Weights of a small GPT-style language model, trained from scratch on English Wikipedia.
Size: 19 layers, MLP 640 squared ReLU, vocabulary 2305.
Architecture: exclusive self-attention, an embedding shortcut.
Training: a variant of Adam for these matrices, 174M tokens, 6496 steps.
Each number is 128 + 32 x the weight over its row's rms, rounded and kept within 0 to 255. Layers, rows and columns count from 0. Numbers have three digits each. The size before them is the row's rms in percent of the matrix's.

# layer 6 MLP up, 640x160, rms 0.0444, rows 0-82, columns 64-95
104:107150104134146193063110094089060105180132130087067138153099148139147127126114155086118137129130
103:145081164111099151114119117150102147103105115148099103164079161133084151116090117127101171132104
104:090201104091119137089115161124171130189083150118103052127098084121144188064136130165163096124137
096:094110150055074154143120134049150111132173124151091114113117122091109179067101134160133124106174
096:130150083132111159172105136115111148069149143123070150081099148093049149102113152089151113101125
098:083130137115054128198140096075075085113098090147078135131091151133146155120094176160131137126142
104:106117157124127140182141148141111101098156108089110097100137052149177127062093164161158175140169
095:080117136135087140126105186128136080097099162141126130143153095095158110150135194126176156106116
099:119123094098127132092155176141149117155155091161152086103067158131126122150130140166183143131121
107:112085123102117145153098118134141102130131150128104069136143082186189073121128161126090204078129
100:128115151097135166138156136129111084100106187130114115145112138108178119154102136171102137167131
108:155158179112104138126143111106102110098142131158173101134130142129179104139111165072088127156123
098:173053143096143154141077128121067128130134179135151096093159075137158057133152127165141172145094
109:124227141113137132174093141083099107158133171137084118135102117187147100083140132166111197147145
086:139067148136117152153137198135080171137103123139160141110119079120131119144079099132104162070124
097:132079096090137200179112151138156131114134105108186121070149091103080117154113182153168153093165
101:143067181122143122114081098126114124114123085173119061140155109157092193156099167129159114118121
098:111180154146141111120149121104080065132156147130148125113104122170124045115156191031102114142113
094:032137154105113151161152094144184093118135130134090061131110120140166111150074195097131178096117
104:093079099117090160125132128134102093139117149153176130134097094092114164150115097096066156122177
104:078164089098143136138144110112132068195126160121204114129177097115173121145125132151142130157097
100:129128140130100106193131103095150105091112193133155125053199165122189158166128140152156157159077
122:151170137072138155133091101125133111113093094137116075133156075159166120085094148152148135133184
110:117140146143084162071116108124117174141112148182126077160098155140181128117089135132119176080197
110:123160108086127152128124114128182163142159192177189103119168131158103145125134123162196184101121
094:146139077136118125148119129161139160157084110150140092106148125120081125100113155109099135139072
103:111115136124143165163095110119155121108084104147128141119062116133210112110082147118141095145167
102:095119120131101172120140210142134149181125107148149107063176117122123078149121177062083180135112
098:138137142088116115139064125101155106104097159108072120085185128120146142134125131098114134119123
113:127095162114107150124140142136090098093067095145099137150111129059099138119140167153184115115144
051:117153113079093241158131138147170096135132116136138123084109127161190079111044197147142134090158
095:127104152122116128201165177148139113128139121131111141123121104138175131150114167125185169157093
101:135133141134125140137132166114163075061121171171094085107082157172143147149077199086207142093087
093:145097098141123167085206147113084129128140108111168079127058184168083096136102158087173173129140
103:102153141122141153133034178032149153104051096153134112148145138087132119149090126142093178118126
107:145170076089107139162112172131171102096158110173172108099114136147088121141090131075105166139138
098:118117094121127158118108117121186127106156085119155075149181096080097117189111202119121208068181
093:094133091100129112095115141080158094120113129128128111111121096088148122157122133111199159165119
098:079155094125106205126133158072191128100122113135149081109124169173141112129087143155140162095149
097:163145166120120136083065139120132142161119113162153112122149070122112131101118173081140127139189
098:132116092120139114102146152145131084085103171126156115093173112150143088175093157155079105085125
103:098158113123057141136136111167152085143105110134157134128133134124083085183095164067088140156140
108:091114090137072193103148088163084090116088144157148118098077149181095117101121153065106126103147
051:134120122054066192104120147136145120141108128124150107099159101107142118080103212120124118169123
103:087096101154135162114135131122119134102097152178103124057092111133156137153081152069161140123128
103:096127158154089134168126124084110142093119113123168043109110137122190107164100160093141189152130
108:133101132112108168082159094153122169136087076205145117093130103136080126157116139145132141137175
106:088141174144080145104097148101129115113152058137114151065139119090175141163118147117131176155154
095:045130143147107182175094142136145135183133089120139117091106180118119128126086155116146144162082
097:058131136142131178184107177113160091110081145142106147102115134122200081183105142073177165118118
105:099153161112117132131150108118164133113050113175080088131085124181162086088054142119146187199141
094:141163079128106131120107077148156119181141143124162117116174128196070105097117133162095118186106
109:127047089098126151141091185101108099149100173143117057061142046122051107124089128131142139076102
102:110083139099124255120126107181187152104124163137123106140189122109083157125095119104118100104122
102:137104132084105135181128172090148096190124136129179121148128109113090170152139170169213225129157
101:125111117117110141094141150080135113160161126113113178117185085161164129141094142084115139050120
099:117155138122111129104157167118140127106145146136061057132081180140146098149078180107103164120086
105:153085161098135203152061143100135108094085119109122127087125076140097111128105173175162150139164
095:141106146135144153177113169135074099128069089125103136122167090082099088120108141128092120053077
105:161167175108082175137095128088132120102131104111130061107162125161122143160115134120099115097138
109:118161085117133126149073142072117100109115183131085153094094104159116102155088131151127090136099
100:057121135121098175083130130085138100117163137139068073133084161140110122102136120123123144104219
099:130163131098134144109148081115114075132177105135076135061159087118104138145076170128163111146127
103:151126114094104173163104099184117101114124118155111123130128118092112138115096131121098114080121
091:089119072164119154119155078105123132155100147135128104085149177135110105106131147161091108143100
097:131101114113127133068164163111138096073080152181107137141087134180104087128136209098093115161113
104:117161176127076137175124175194104118084085130139064131068168152102177150164101149130119152171115
094:124108102132137162130036147127115129129135096131131112128171131103126105094111127115116061108157
049:085114138050113152143127106107124093158126103175163065118137102112103090125056216116163161158122
095:109132097165116160147093106128069078175062065128146079119101152091118166089151117131088124098134
104:098099148066131113122134120146081129109145157122166103129133106193144077185092100144163144137093
098:117173145128131117093036142168156133111077148153090072134132088087086125123143167131141118194116
107:153158084122116116079095150137136136131089194177088122136107138155167099144133105113172161120142
107:119120093112121146179133131089126090088173116115138147102121119058158138149070142154155165138114
112:094132163104126131145120170101148128121118137175124150104148142093071140107097135167175158098142
100:131151070101097189129120067198105051135081119098164131051123159147161178056137125130110128215104
099:099170093114120147152150139107165157143139104132140140135154139186138122153121155148097095196175
098:128081157126124188107107184067149135146112088117084090121095126098095154081110122159127145129158
103:152176120102103159119101160146101143176076147124143122122151133101182082188105197109186124142124
096:078139150138055127108129126160068073123089061161151131081104116096160152066110139143061122201163
099:093104128130124133169154120126090116138133144156054106155085121064124136135141108132149128107180
095:079124088130113110102075125141137109113123160092165092160144154130153135139043123131109118199060
097:087077160137055197096129112119144138196132123182084094130113148157122123116120144108095092212100